Part of a small language model's weights: no biases in attention or MLP.
Each number is 128 + 24 x the weight over the matrix's rms, rounded and kept within 0 to 255. Layers, rows and columns count from 0. Numbers have three digits each.

# k: layer 5 attention key, 128x128, rms 0.19, rows 90-127, columns 0-63
# q: layer 5 attention query, 128x128, rms 0.181, rows 91-127, columns 0-63
# v: layer 5 attention value, 128x128, rms 0.174, rows 64-126, columns 0-63
# o: layer 5 attention output (transposed), 128x128, rms 0.101, rows 64-125, columns 0-63
k90:138144140116113140100148148110169124124119096097172178116115091138180144127138133167166155140107124144126126123133145150083127133150118154134112116134096130146117136143117131108128135155113137
q91:111100157123134093154145136142155132112160133148135128165078137137102156138099129131076093128111154093119129153112099105130116141099159115136138098160188099088155126125147110100138151078125142
k91:203158113145117125113145107125155137119161162120113136117130086111066134121151166154155086123133119107137103153153105120124154090161138097108120124146104159100142137136111146151123137140094137
q92:144089168138095118105130130091142116130155165115164090143111145157135093103125147162146106115169130134136130131112145145125141147134103142102136096135123089080124146100129147164098111162147128
k92:129131103102125133129092110140127104155099153137129103121099067121138147121129122117101091085131105105152131117140150119090152137127110136164106109108129124147142118111141111183114118114128097
q93:149133120173120164145189120116108115107144124134143109117099158094136092149128113109121148144111104161168173142162129127142122082096114087131124167134115087085113115125131128133114129146127089
k93:124105150143135159103152069158175157128120142114142098133105141132142142115092093120115136109133132149129132127123103128124153117144136164114125173127208174139147118110158124110125153087118083
q94:175129113127099125107160134183105124106127152134120110145107118109061126133123115137130134101111127089154138093142148114159159157144098112089130157119137112115107133194100111129077102124134139
k94:133139157115117112154173097128145147152124110109164104077110149127157143154122131135131156118131122100160132107089118090082133129150118118142093075114083120162118139130113118122154120114136114
q95:136101143127123149123123091150135102136108127150160106128138101130097106125166086109113147139132133140113174091118154130096106128155124128169123130137130120150136113113127083149127132120150139
k95:130116139154148130105088103123115122109119150143153148113140135126153116113092113091121158122148092130128125157134132196109157059090110181152121166150157093142155134156124094138163109119126100
q96:113146132096124162150109135158157123123084131147135163117149119116162143152122134126112136130145145104124120113101130107088117112164172132115169119169156158138099143109151121154117159128154125
k96:144118115142118121111171102117113110151150097091125127180145124162136141086098143117121094139124156176133141116104145132158157134115147122148140108101147177126099139121154167105163130127113158
q97:133147113162106082147169146169169107133158117110115120093105168094155109127120111098135111099087132124101131144102134127128143133113132130104137110114127116131128131143096162085094131139123076
k97:151135118148148106086125124114151151180127096152150121147122172093126120124111134141101125099141138122135133115150108098145145138106109168146124135096131086156107107129119156131153136141105126
q98:138114122115115147143110145138153151103096115090171125154164123141161119115156192101107164128082134138145129128121095139100153141116116151133140127094117098100105126145157110174126127087109121
k98:112107174180119134095116107130083167135106150117123157162098129116115150108160118113115137098134117155168128155116114133130142124131118103125170141157140103140111144149122096132124086113190132
q99:133135123096139144146139141088101099151127123145141125130070165166121113144161118167130125138136113148127121110135127126116160122086097149133143132168125141117143066176119129162121117140106102
k99:124092156084116096103135119162084118147151157078145110114135123104122142146099158144144112144160091104137147140144156155154091152141130122089139116130126118136158113164116152145127151093134071
q100:102128118113136110121096110141141181154092110140161154141127158128113125169170161100101117172143092131151153136141137106161137119154135102110132126159120158156097123140154102123121108110120188
k100:137132140146116113119139167137106106103125119114102138142154103134117167076122133150140124152139125069096108174093166097125118089138139165170125138161135132090096148083130130148131135131123111
q101:156170157164128111123113110163075153125098126077083170134131156131104169147121149134120143111122127151102170123180140135092152057115103116127118158129160121083165146149119125089128109148095119
k101:126135136122138124121147130118099137120143115137124108102118172147116120134157126139167142170126079140095098177089082134148137143133134109098098153131144162116141140088156095101129126094107112
q102:110108148136088149122150127185119086136103129173097114136148111095181117140133103131106134156144117139124135147125106132132142142115143170122101159121136127121119143153135170118088109111140167
k102:072134092116106138083135126149116130137123124147170177158170138139122137117116109113117111107125101109161133129123146112126086161154175120117142117094127121134129092152091089121149095134119140
q103:132097113137186171124102122145118141125116138138133125092146134119128110102122080143156158169082124136152106151092142134114119187088177128147160108153102143120092068119054125136121096145131122
k103:105136137106097130160142166117133128162097060115125153145121109159117129131103165106113102141118129159133124137166142121160164115178142070078099168152132106136124155103176130121148143106062156
q104:156124121095128120105132117180165143107158135108092108124142141110145141102131104126143096145153127159150131125154165126165154132125126129173073091094116126134082112126193130124126171147115135
k104:114072135141124103135117149131127139167169131131133151173151127110138107135135156128126108097156104127138113137182150127151085107122128131159158124114085142108114107115108114105134107142158157
q105:147172094129106129140126134127100131132131087115141097139175163099149130099122170162118124122158150100158087110183149126128157144115113125149124190121134136161138153082109150141100095142109111
k105:137123120142122162088151161146069114125071098122162131143127115154087137141124137129159130131125071139114141105191096153155140110116111108105144106106171156118106100140096138117124106130086108
q106:115116180133059128109169120080110133135150075117123124113141114145138135128094105109162096141118171130108133129186143122120115177088152127161141097156141159164144141114138115142134145136126129
k106:178107123128128148128133140147112101144116134126115121115132099125064143078095136160088133112161091114081140130147158130134125111077145118134133187085100079129154158121136099107106149140128165
q107:101137145115124125135142127162129142153152106129148142115136122121116173101167109174131117171117120120129129116137127146135107148075139125124130167136100105144135155147099126152088117119104117
k107:125129116156125129123130103130101124116077143137125125135191130106147118119150132110153118112102154160123137104106130107143117124127090122126141110147127157182093105135141071150153133060097139
q108:136155082136137184125130095108115144132127148120125067137154106112150115157186113118144198139116100122127104107130136128097127162150102126138134127149150142145111129131125150124152125106143143
k108:108110078160134099145156151112090101123106096103157123125169119144136131149083161109141123119117131149154175106082146130130108128128106123164137149141162134126138186134132133121077163148161126
q109:134141143134128125152125153131130155123094090165105131135095076144130117147109145127125063147160167082165125081144140095095112137116131158134097100099084119120089169113134162161142120138168099
k109:113141146159140122116133116121102089135136182118136177146156168130145119144142106139118114069121149134096137135096106130150121151082162151146120110123128132136148127127108159140142147105121109
q110:114111124139133113117122129146110114116100128145113129124152140099084118112106110131157110163083124084106106121087100128135168089166095138164150130151169155133150122206084082121118095133080134
k110:145099123102128123072126147115109156109129042108101107131109135072130122144119177168121145139114130097113114082103136093135144137131118108174134150123098166182153109144137152129104148117095112
q111:136110121170111137117108099107141125152137137116107103141113123111189103132137128097142138072119122129138109141117122134100169101109146118114105115077145085153110103122113150144109149135128134
k111:125123129110148117138125159143114127098100140122173137136122123091092154117152122175129121117146169112141118157125145123098163127148118136118131110119133117104166144130190107125129177113099139
q112:113150132114090137119122117138107115149129125120105151081128164099164125161098096131113168105173134103097110125042112131122119140110119091102125116157147056103076169123165122130167139148136080
k112:150152152148138114099073129112134096134096146108119106128071109173142134152146153106133126122104149174120137128097109176106118128145124125124108132045140162115135121155151118097173176128113134
q113:140094103139124145161105132154114123092108122157136119137095106149120154118084117108129128160144115057199150110105144079105140148085129132109145141127151097161112126156134110099156167159148143
k113:100120154103144122137138146116102119156115132164131134109122107151126083122126138143073112130128100143133132147138193109074119131145164143109118099166110124138151093140119140146141098098103131
q114:110097096138162125152108122118101105129130185156047190141129125158134092084117102113102139118114159147140133128168109114098136172123144098150112145156112097104133131114162110170121116070100154
k114:099155153139115127159146127146145109120171185144145129118079119145118117142138175140129134104137119116151142077128128108111112165151118120187125097098155151160122147086118172170156076123116114
q115:152109097139140117139116105104090153099129181087128084151049104112105140156150125106085135123110177120150159106133115108096096137113160155182144139152107108134116184074156175150125158108124152
k115:113101135133127120113119152138130142103083161139103132146151177158144146061099113089136107114100101147126103149149107139093125123175100108122126132128136139095157102175139137136111109181118114
q116:105153151117150112112114117137080101163115139131116104121131140141124114130134112106148096119078135114136110106121092105126139114138103155110174107118130102162108138118138101170162071126093119
k116:139113153095121149124114111131126126146171143155108143152112074143148088099139160056147102141141132139126135118096146097152147173096093139121157171122125118118091124111133133100098163101105104
q117:134120110078153092105119147106094116132125105117098118131125129114135124160098170123171103135143152147105152191130126129150138133137159141138114109094094127149118109132134106116114177142116070
k117:145143136135111116106120144152098135121142125129182109120130149089118155091146164093135128129131197152134109108157134150111161133151176112112079124129137105119119078135138150115118141165097174
q118:128128126135095180131109161139097126135158143108126165117156113158137096153146136133119139157141093129155118119146140125140144115096119153127077149112118113153107105149111153132129125165089163
k118:121101117151093126149132158126136166155139091122122177105083138153129129143105147118174113129134133148098125132149098135120131104136107148121131122104130141152147102130153122126129149105098149
q119:116132105113129104108164124111140156122106145122140138088130131114120135147119099151161092112112128116146165129109135136076127128176161150139133153125129103144125123130143139132135137077119144
k119:122098120147127164145111107126096068109161111112126076147134175113100104123158105118116099140137157117119147164136155124119145108124148138128126104175150145156125130177085099106129141083097109
q120:166148146168169132130127094128107109096106149169141113110118102140129143158105124151077146112121145156168053137134151179092151113147113162139101150169138155145129117080094139140175077142105130
k120:137142151078123129109141155126141119116125130141106131150144157139110137114107159132133100092112097108081173153107129114079095175113147136100150125165166128096127139127141133138109107099159180
q121:116146118088140117117118135122099140130111149145150130149145097095136149135117151124165143133109103125162094140131083118142138105094108149139096107160125148141113105126201159174140084129141077
k121:158138147126108110168199159114143140146124136105124164132113150156144142148172136075099110097126117104144110101168161120163129149114154123127122100142123109116156097143163111147104160143119148
q122:108128076113139108138141167190095161092128138126116093166140136130096140132143139101105152114129157148197120179095112144137098155125102119116126125103150125111125110129145105112181081145091148
k122:134096130134164084165117134121118174135142136145159100113167157180122127137105187093139126151130138145104150109131095136089154148117130139093089148123136120131101125124152128166112126145099116
q123:159107140134114083162137121105077161123084108120154092137144110093120161118098115154114159138167106134095128140152120098153165131120129142134117151099124141066132132094105140135155148113123087
k123:128181135104148093136109152116121101127146121124142142090141110117131131099159130144149124120121079129122118105148104130096138106123149114116151107173124130174167091159098114123130166147110124
q124:107158187137135128090142080113094149131118097163122135167144122128136154137142125119111152123119150109104092119132166118121141139149118127083132092104106083169154098171170130113167133120105145
k124:130154095123134159127173127120080164075098107123115120105167134161167181160129129141131115141114127129146110149120154118098123185119107124156186071106145114108118121123118146100129135094113139
q125:111159177131134155115157107125131118092102130111143148111135133105116147132125136170188144138115129110106154117168130139171159172117093064131114098118108153150134145141115162105186132130110133
k125:116122118115131119124165109122100110117112083138123112125061112105123131107128172115110119192153152160141082131093104118123097120098120155122147143078118092111150128153119119144119130132125115
q126:128172197129138131115133176108121145171126121109131132108113111135124118116155148176121123177141105084115133159139128124150136153165107136098102160118148099134100129125119150120136124124150148
k126:102117126116165113093130108130144162095153122096134120101092108123111141122104149103159114128102133082116133152144133131137124125105163124107143110130118145150096109088111145150120151095150151
q127:099182139145133135112139142132119148130136150143135167121198111096093121136174091105137122130129114156121100132089129149156154109130085102141108138121097135098093125108117099111147136139116118
k127:158125087145079109138128147146116143102135156147170122131099142157123116163137150120107147113107132116134164122149111155138117160110115078173165158111152120131120164151118109151166112114129151
v64:102128095107092157124140112124120134141104113131151156121094156163130127137096114096161102137164153084137156205115148139104136140120123126132161079148112103087161168127159134137154139107121139
o64:123069115098137156161135114132159135142148137127112135094142132121117131119144149106135117107099124164107134120116153169112147154115131126154152155057107112111116151109149186168138114124107130
v65:158183117147139134117127125127123092135142122110130179138136120130148165091163111155099152153118137102147129158124142137115125119134142152099120175152097154078123116148146133099090148179117129
o65:143141126179105140130145116158164118120129160146150116121134150165123108113170118121116159130098119176075162113112146141138104149112127132160127159141123136103137111090134111115151114124164147
v66:165112121160152172066144133110125065127164130137145118137141098149124125095158191137106124169130120159154119131138158153163106048151136150130102179106119140159091153102144131148183151123119146
o66:082116156167111103126116093100100142118172146112144112161078163140132090155108121172129121161119128161136179150167117142149100139120127154169147136149069096112116093130107115123121090160096106
v67:130128119110109106173130120114154115134147147132077110088143116136132126113103113082128096158117160180161090115136143145085144100101120116093126080093164163138096141132118093115127132156117119
o67:073105122153132148136188111130109127113124180153144109118124127156136151169106133137130133101104112148105104114147115132137146119138072106146131131069154145125113120176148121161148136158087127
v68:087129081136083137111131082117098119151118141135116083174127151082151142172080169122138120133162172112136130120125167163128116145115173155136130131072073151093098119148134106135117125138122085
o68:117120096116134136186124165110145105141151146104089122161162129150133129078139160127161128130086163150135144131165128125122093135081137080164143121057113146102142113126128113172111138127110137
v69:107101154141101107114138089127111120110149178126134179160135177129121155113113167099124144100149079159129093122098111129107068090104167104139123090103163109147113088086140115112081115105160125
o69:139141159130125167103131160098131099110139142095124140144158131144125132139122089106136120125101102130125081159184105110168124090149114157098182142118134153113176189134113103127110076100113108
v70:155145146047185109157133143142133114109115099167118110121194071128077119171134164086135128131145098096132157117153147120131106169143149118129117111111152122101134110130147127136145102136113095
o70:105115124138140088145131126159131151104120088132189135116099132133139132152172140159147145096126129069092092121175129089139171106148136094133085132083155104142139126158122152064117139114126165
v71:136084118128084124140164177123167125180130134146150126147130132114093091119118076116080137143149128159136118153154146100125148133118171117130150119141155094127126136153118162126123100141125157
o71:146113079134112103114125134110112138135106122089117133134124124091130165142166109116097161156085114113120111145127120097129138152138096132171168171150135133123141098114084140113157126144130110
v72:126124120115129119100146126152126161148105134162127093165133093132112156107132132127174168115142134095099137129143124110151113126122140138075137070119119195126085127146080132107114129116135108
o72:100098109109123154105165152156110147152113076107141119094125107149105153123153148106157131174148105128118110134113115143123118101091124142106138137137101124157097140157146092095160096134094163
v73:109130118145173121165114162141117116120122155135115129133163175136134118118141125144099107100142098092152130160131088118160110130133170113146160128166185147157158143132123161143139108115117088
o73:143156142083133124121104115149130133141133130099137187132180149128090150111144139115124138147100130105106148117127092126107099154126155134104151128129137128147115119113117144129110117145105125
v74:063137100175148125110162141122108110161153101161141096117117103143133145109121126161142131080158073147123140129125133087142113101190131101121130119114080092124137142137161133178073095131087136
o74:124119116178098090131182121130160148167176131123125107139138155136115121153183113144159101116134084067111122161133121129115142149139132108128142119117093155152176087141057202132100121108107067
v75:117136170086151144125152174152149140086156175110126120105083133115141101122111150144128098149149143099103089133097107121139097105140089156112126154155114141122100075139171146155059117088121130
o75:107131177083100117101156146141202095133115134125140113143132133124126145105112111109078107112120133150149154140139113095177110148091140169128152167142114126127126157133123130113142202101091107
v76:120092129122124128121150146109126148126131123120119145137079095130144139122095114073134121146081043141154082100168152108135128113187143148147146134120101153114158172134090137097178106081063101
o76:151151118124110108116118096037127147123098147140136124113147142140094117154111113142141128104105127086111142140161139138117124107135115141089111145095099090121115135088136138109137111178079120
v77:120129144197137150142142141150151121073153079156115140107134153137118179147102135143079185097102156153126144129089121138156053089126145144145067100161142140135098119092169150141120103163144110
o77:112156132117126102082163109128145101122184118141094141144105132108128193117132104147120112064115139152092144154125117177131120119161141124109155128112085086156174130149155137141129141133160125
v78:099118130174089141108165124119149134119153097112135133105107167116145143125138122170083123084139144082098080176091105122147138108135157132180088145119061123113144139129095138139130121094172110
o78:102156133113123155088113145136162107101156145123106131149118123095074140137145127122132165115115132090138101147136144116163152115111140109105155127141077136085172102132111077134129137073109129
v79:159187125154072130123130109154189142141115139151163118141175143111147109123098124106136124147125133139137114127135138146163129098120143112104148181097120131153131094117074061071116087129137092
o79:155110061143176152099137143109138094151137141118115161180164155151129087115117140176137153104118146154137119164106136063107148126103113104152130146138149090155155124138102115122153109145126151
v80:156135149086113130092144143171141097119110142116137117103130150166110086131156137133107161133141107144143092141132136116171114130154129097136137130151187129147121099148134140108137155095113148
o80:131143142122114139073128096106118144128084157171158129171077099133111095141176128129102141107126141148124159167163155125116131142122148072150129068107114116151141148139145124106114117148139141
v81:177162072118150096176113165145095077085089202141135128109127119148167140135129140154102117064157118123143170099144098140167152144120116105135141130138118149128129138093157083098148125102107127
o81:134143203119156092165156138148107068135126149151149126138181115123140103111085141150131163105140103139102165121124124139130163155123211135114147145153141144117119129146124171111133106127112156
v82:148120124130110148101099102104087146099123152147155148138133153154126135145152059106130137145121130133145127134149122129092123186152118145097130130101171133109159114116116116172097096149122086
o82:109088108149184081135085174123098150095106114089132123141148105136124081128148098154122130166083125127118135093125185174134095117114121116131184145096129103156129133122109127158144156120151129
v83:133088121142099096140156092151114141098144128155145171103146126139114098175176116151096110144154135154124150125105145124116138123165124172103113128082104136133160131159127159114087158136099093
o83:142114127173145111115137117153129120106103151131122101139145143132127164148129132148120143155145135130133102146156121133144115071098138140125073151145097135132119144157163099140112162144187089
v84:144158170132150108126139125160111130151164136136098090092180144185129080098099077131155128109147151136170132130117104171155130152136124131150111123145101134127124145180116150174143140103157130
o84:104156138158144143112115144138173153117100115141135110077168095079133124175112157074104102138114141155123145130129147148108125132143182143141154097163116121157109119144156109129135084118081169
v85:169112149150133120150078122137113152081156114147163130111119102124122126096132138133118139121110123132135164092160117114125116129115142110131114136172131132125194114146087080137133141154071126
o85:166136145117143137087101060094149121137123107129107086104120160097125136123142107151162153142106087132147134108116146123107088106169142097112115142142151178103127165127104123131131119143119138
v86:110111099150198148145131134141111152131137096139140087147166139157134131105134097123174129112158162131155141098111121098102148167089111087138115142120164088138129092142124133140107156114139138
o86:126144101113155137141134130114141162108111132160131127160121073128144108110117165111183095128147094123116099100093121105115078110117181136139123154154100122119113139145129147181103107121087129
v87:178099153115129150139128119102152135116119132137100162147074130154109126129145088133084069077134153151109113110128120122110168116139132113095127114123087122093130136106141152173099108123130116
o87:141116117125129087128122112124094099106091152135122119129111125123129078116154129181075115103099143082093065167082137173131138142106129133143116133116069150103088122142148110149098120169102106
v88:126161140156123133143124134147136136184128151191104145139101184091135100087128173113094077105109102116142119111088125126147136138134109099166118145132124077123119073154117104120144182144076121
o88:135119112106104179148100107136141127097156165165125136101117132143123102135117131103092106134110116163156108110125135084101147135121172098153073177135141087172175120147109096110087104129125134
v89:125175133119119095160118092101140124125153139116127125155129127070080091137084104120109153166142109129129122108090123160093064148164119173130137152118135115139133079160108174129108113124142135
o89:158153103154113158145059151098146175134136122086131118148130126136154140136151136120108149107092128127126119157168089117103108128103141144159146127173140105121131129098132136117124125175183126
v90:110147149093091142147146132143118162129093140156160147104153073108090145077101144115082150125121109109145149135116114125154158107112134125176144121104114112143123143090123154115109128146119110
o90:143133136148138135126116087161143128079130111118118152110146142156125120118138099120117140111137168102154110132113143135105162089120114122100159180141127098135103136132112103122135129132126114
v91:146115159151132103127121094120066064134173103124113126154124134132144077100183144093144159153163122134110139097107136140132099130157150087124163145128123160142135136135113137150155088165125119
o91:123128130120162131118164136090102113136110093098148154129101147119174143150094149132139113166185137092048132142140144131113129197157147107132110124148127168144176120102147079141106106133153130
v92:121160198101136142135129129133114133100118112174121119153134141126114120126072170126133146142093143115135112141110130130162127167128165115105104148118108106140072128112128117108108157090170168
o92:140115131129124170105125141134159121138132133151116160104109133110142130120081125139099103131149156131118156130107119071169127132104141111122162141123140101098149156130138086055134122107143060
v93:084138094129141070136093129093152156135124157105099098102090136103112165126142139087138129150083127117113110109079118141134133152137103094120129048165150184177155128114177140157122159100148112
o93:154170188124114119128088104128162142137104104096135145130137125093133133128122134120165092171125147147122058082106119115099118140101087096138145105083112106165130120116153138164148176168137109
v94:115115116132117106174139140103104128126101154149114132151160118111097115122108190075110152154117134119150119123102135121146175118149156138140125093142137145156107130136106093145125163136153169
o94:140129158084136130123145105109103119116175110136148120090108104147090120111140081119114127154099149119176136116168141121169134115139101103115121166103103167141151093152114089115152150139143150
v95:116122127134169118156121107127113158149100140111167153147143108102094134139191116128132107160132174110100132168091096143086147134061133107143109138111140139158141112128131109143114131134112148
o95:112130118105123146158108109116129131080136114110148203168107141158097126126136114156135108166145145137104146132098157135106119110143131121150115132133102146104147128131132102167120124126127129
v96:143065142155148121118125131109163100138144145135092116086164094128087139099120116134133101098126111158143113130104130129129112137133078100155155166114174071140150168104140111155111135143116122
o96:137153123132121121110079115148135102111104151142150090108112144123175119124091143136110129134150103124118080099109175131121109154150114178151135137134135085102188159135119124154122083146121116
v97:147116124119149114122096142170156113112117140138106116114142098127115098135109111119115099082120150123108191123137134135138106174086124125101103144112140087139106154131138150132149130180137110
o97:125111163144137131123097121161168110132116081139115124106168181133174163072180143141125114135143121143110158139155133159153114099136131146110102139117132119085176157162158139133099121133139110
v98:130130202129144127119115125147100123109121126129144127099126138143110153154141126125107135143105082097103178081124145133140095140146157148176116159121158150129107137135087143143113126102160167
o98:119126161146141138107099084138105157142129142092124151124119122076086117145114123109113153116129161116141120069124087156138091079136162101111084126107160119139118116142121118105123140143159080
v99:096117126136111148096142121100148156140089096139136132151156136113139148106110113161154107152131126122126117164182102132171143128174134109094135128133116133085161124138135124119094150170139119
o99:156141133169153140125150121107140121109156134108130130105152127120135124077120102141136112155107145147104123110124160087101130116133114120115106130136104119141143109109098147106124131126130109
v100:083190146114119147108141170124194110144084107120132151115136087122134120107101121132128130174156107130143093137126150119131091146132129143131172136125126158154138088184123103139161126148150084
o100:091082142139128117133134149086192155105125146152140154107149132146095173124133143122140105134100113110176129139155100113110120143131126134127162109129159102096129136144149116128153116165120127
v101:144122162171100131151110139155115112093114125075086151105161119111125135123160145108121112146130155173177116136137145107158155127122128107124149108114163115150101100155139125095161169167093175
o101:147142142132137131120143084170129144088152138124122084135130160117132155152112159113150095145119096149151116113155149142124115113151120113109121125142137160089118122110126113122151150134145179
v102:146131161116130151116078167131073131130120135072113125103122145087080109162138080109135095128097128136131118143136134138124121120113137141129171122123165140119091149142119146144124175150158115
o102:121097152089130149113124158134092120080077103105119153125135130120139126102117162143118161146144125130143151127147155111121094125128104126132105124125159136124151191125152134105118163099156120
v103:138085084121122113119095099148130095152141157091129133125158131146096157106129160162136145145110132110121144139122067166126132143180115136126124108162129141104099097093155137106172138146124093
o103:134106152153073172096081137155088143119104122131161114145112090107084114105122144090145136158147144129078118100141103117101098106117151141103108077127108125124150134159117113142135121172164135
v104:150156151119109166109125119111161162115067133096163158134131137111182116146135154181113125119136123120122109131096121163105156076130150153120115074137118153118168163158126142116090156155113107
o104:149150125127051104119146168163112099139139174113170150115140140104154114111123075136119135162098124184150142166129095086129164084115111103113100117104174125137137150120158130155103109114115179
v105:123099155141154131152144108155102076165089117116162128141189117094127167123114112098162125168164097149109120137124104135114122155129108161127163097070161125160187107131150151097146129103102120
o105:159095105123096107150142145125130126115108174126144152118168149169105156128093178157129081170139144108100124153124143120109163120157138144102157128154141121146097104162128140150126148119156135
v106:124119131131133127122163133097118134136152114141101142175159129132145103181117127100110129123155121129129066183164155122133081079112123139142155088086121148125122151091168141101118098129095121
o106:091140065112135120153155116114131098120093132080113117170137123131091151099127096136122108114158140134122132172169097135132155168131113154110122133082136130126121139135157159117136101138100121
v107:115112083141111160140172106103102112134074126124082150151171112136146088128149128148129116115158139118136153157103102177118166078123166130150116173101114151143126118123182104087108116155100128
o107:101109136122138129162124129152118134123169150137143115115158113145145134109100129139130134107080125136111120123152096171126101135110120108109117132130117164084126092119163117159082095097133154
v108:155122143106130137173079099139119115155077155089153126141086104160125095130106125131096177132101086091155147108103141103090087164152089158114151132102109141145168103135150090142097144141089151
o108:108140132136137123131100143095164147136106146109147126110137136197125144108141090137139145154084164124144153125114140100092122137092190111113142112139136136108156168164159128151184092156177176
v109:109142095131124114136094101066116136150157139084109158146099144099084107142158118116180128129105188142161146117118175123115095148125136113182150175122174086121152144151139142144122096131134133
o109:116155115096139111124083150138146124170106103122133094147147107127143074171095138133151134135176173119137128143179107165103129158132107103110103114144135120101127163108139158137068151156138124
v110:156103121101208158180078109129142104136159153123122099125104119152120148077138141113130211130138112133140132106140115098133113142142114083185128173081130130151097119137048132080114136128138128
o110:082158150144140146102092083113094108186110102143098194111081127150156169149172162170127149150132118074148109114125146142168057123131170114116162114153099136147128134119117137175127142151127131
v111:106152137127113087087161154148134128136105160140119140127108137087150141141129127146139162111116096136168152121192130118135099143155112140160141146077156127116122140154135149103117107122178157
o111:111149152150146103118138152129076170100095155121147145144129104135093165145101146120134122084111120085121123121169128082110133159150104125140133159125109101140108143156138156151129108127178117
v112:086106112115140135103112135150102089123155141124150186094166141134133126134155175139197128115115103141135135124122140120115085096124113095118167099184195102120121121101121137115148085151162131
o112:108135124147125149106125127125106117085157115167137189131075113151168109160081126081129097111126128133142116158135074120103124188181118112147115134148134150110144140147099167158164124147150114
v113:136150149152131106146146134155112144102100094156119162134057150131181120102142127104101103118111170104124167148137115139144127146111102103124119133104141101189153093088145122111134134085192089
o113:159130137120172127158146149126138132087159102134132145145142126136097133158128140156108127127118119156143106110107099141136172162121125138093124091118121088142122147150135131101118126087128123
v114:150156119115145119115113078125128128101089086134104187140102150153140137143115099130112147089157124108130098128124165134104173131078126107102070090116178079095090153198130141120133121102147082
o114:086112131134105082122152149105112091159140117109195186113155094110123148144173104133124101109100065124097145144110118153164124094112125055182113083143155161130110164118142155151091111158124099
v115:118148126114093127125127081080138126143151101114147160114133120135094132103143124133147135119126127117142126101126109120158166129127133159108110125152069124112065109090147157125132167120152135
o115:113105120149130181125111111158164114121181160122150139108144134103092104145108110109132111132152132163163127144105174162159109118148133146148121130128137121123137101090173117116154119140126131
v116:133157129147099119084164122102130115160171114109124096131097105080114188148125087112130119145163117106147120098171109179169102141169121153171179120135139157109126149141114154093139106082141123
o116:131119118158113164127097147155158133182128160084118118138105119119118164147111126112136122145076105154159136139162078125143110115123154164150143109113107151189089086115135143116177159151135123
v117:134084103102128078160083077146132094092145065132107175100151113140104101133123135106140103133155134131157135104144136090155128085134110125185148154147134131174114165130162113163124105127118158
o117:141123121104171084098136108135163089137151086126150150133118102106119176176135157093148136146133112107119114127118133131122133121149115116107117123134141139133139107149184164079153142131147160
v118:097123145148169083081136182137157122086137147159116105115124115133180099108119109125111167144135139086155139139077080141162096106163160098103104143114122162156181094138145135109187110124111097
o118:133176158117156136107111143163114169137108127146134110154136145155130156131113150103122099119074188109142154102140128127117130128143153155089096118151094128158138136060158109116132130115106127
v119:127114139114154104159130127120112149146101114097115135087137115133126140133127117145107104124117140143137132132127115108169117098143122110117152135072145132156134071140123128156107134205124136
o119:120122143162134080155145110109183172142121134122146090154102118095126151136147131165140122162147137116132129130124116111125145107132121115104126168133155128144152141093119114176087106101152160
v120:127102093107114107098107161104133080102130111150168158143141115151100117097112158151141118161115157119168154127093116125128133100101195175121110164168176160125127090079162077105124141129151093
o120:147113183121130132091128143126130126082171107136134147171140130161108149115115150133161167123139132125105128101138100123163155123144074171196113139150132148104135105111126128144139089163109123
v121:146135143128125104096141115090142121162145110122097122137120153106147098091143112066123103104119119127112165131065159114125155160159159127124097134126126161129165159139115120123153135119115118
o121:102076118094109132072155134091147059111135107150123080131138129129112107118148185115124128186156120115106099128141114120135146125138142114161104104141121136130141148064146099134127126131128121
v122:103068094130125088167117157142106138167102171108161131163161158135138059147113066130095135144156092130116151107116139091138147154110140155083120149160085141100119135157134081166151131139098162
o122:162113095124119124128145150097116141157101075130135132137156090106106125110099126120100186127100145113117163128147125108107116158115165112127102145152113135098145175099124126142167155124142154
v123:147100127105146156139106109139124121102133137094138136107132114162106132134110125128113121057134095131123107126147109096122132084175115152126129147137138126129140113130130131080151143080133144
o123:108115142118115068081122140119091128126149141151122109101129156065132148140129160153127145106130124130161097131103129105148113128137200157088151093135184135099140151091132132151149138144156142
v124:129109121120140140138134121121147118111130112078196064082089146116137118136105122095129115124131103134137142069130155116117114134100128128090121126146175091136149085112083098127147108128125145
o124:158097114129118112131165119079130112148135152128108154133100126133209109143133123130144121108106116117130125112100069125101149097065116124108118134159122084088129115128097172106186159120146137
v125:184104122124153124085156155144127090118121140143139083130130114134144097133095144147160105090103050088132137129187128101150166122190127137187126130129127129177123116108089127115090138195143082
o125:105169132127094144156146102108090112120163136128165144113167124130142118107119162162129155134149078072133138152137114145156119135100145096122173147124113132185136059087116150100131079136134163
v126:114131110111127130159142125149149124124160143102131094104100130098129133108120148071128102090131123133116103156118125112101114092127157109113116106110083156170116152170104173141116103118132130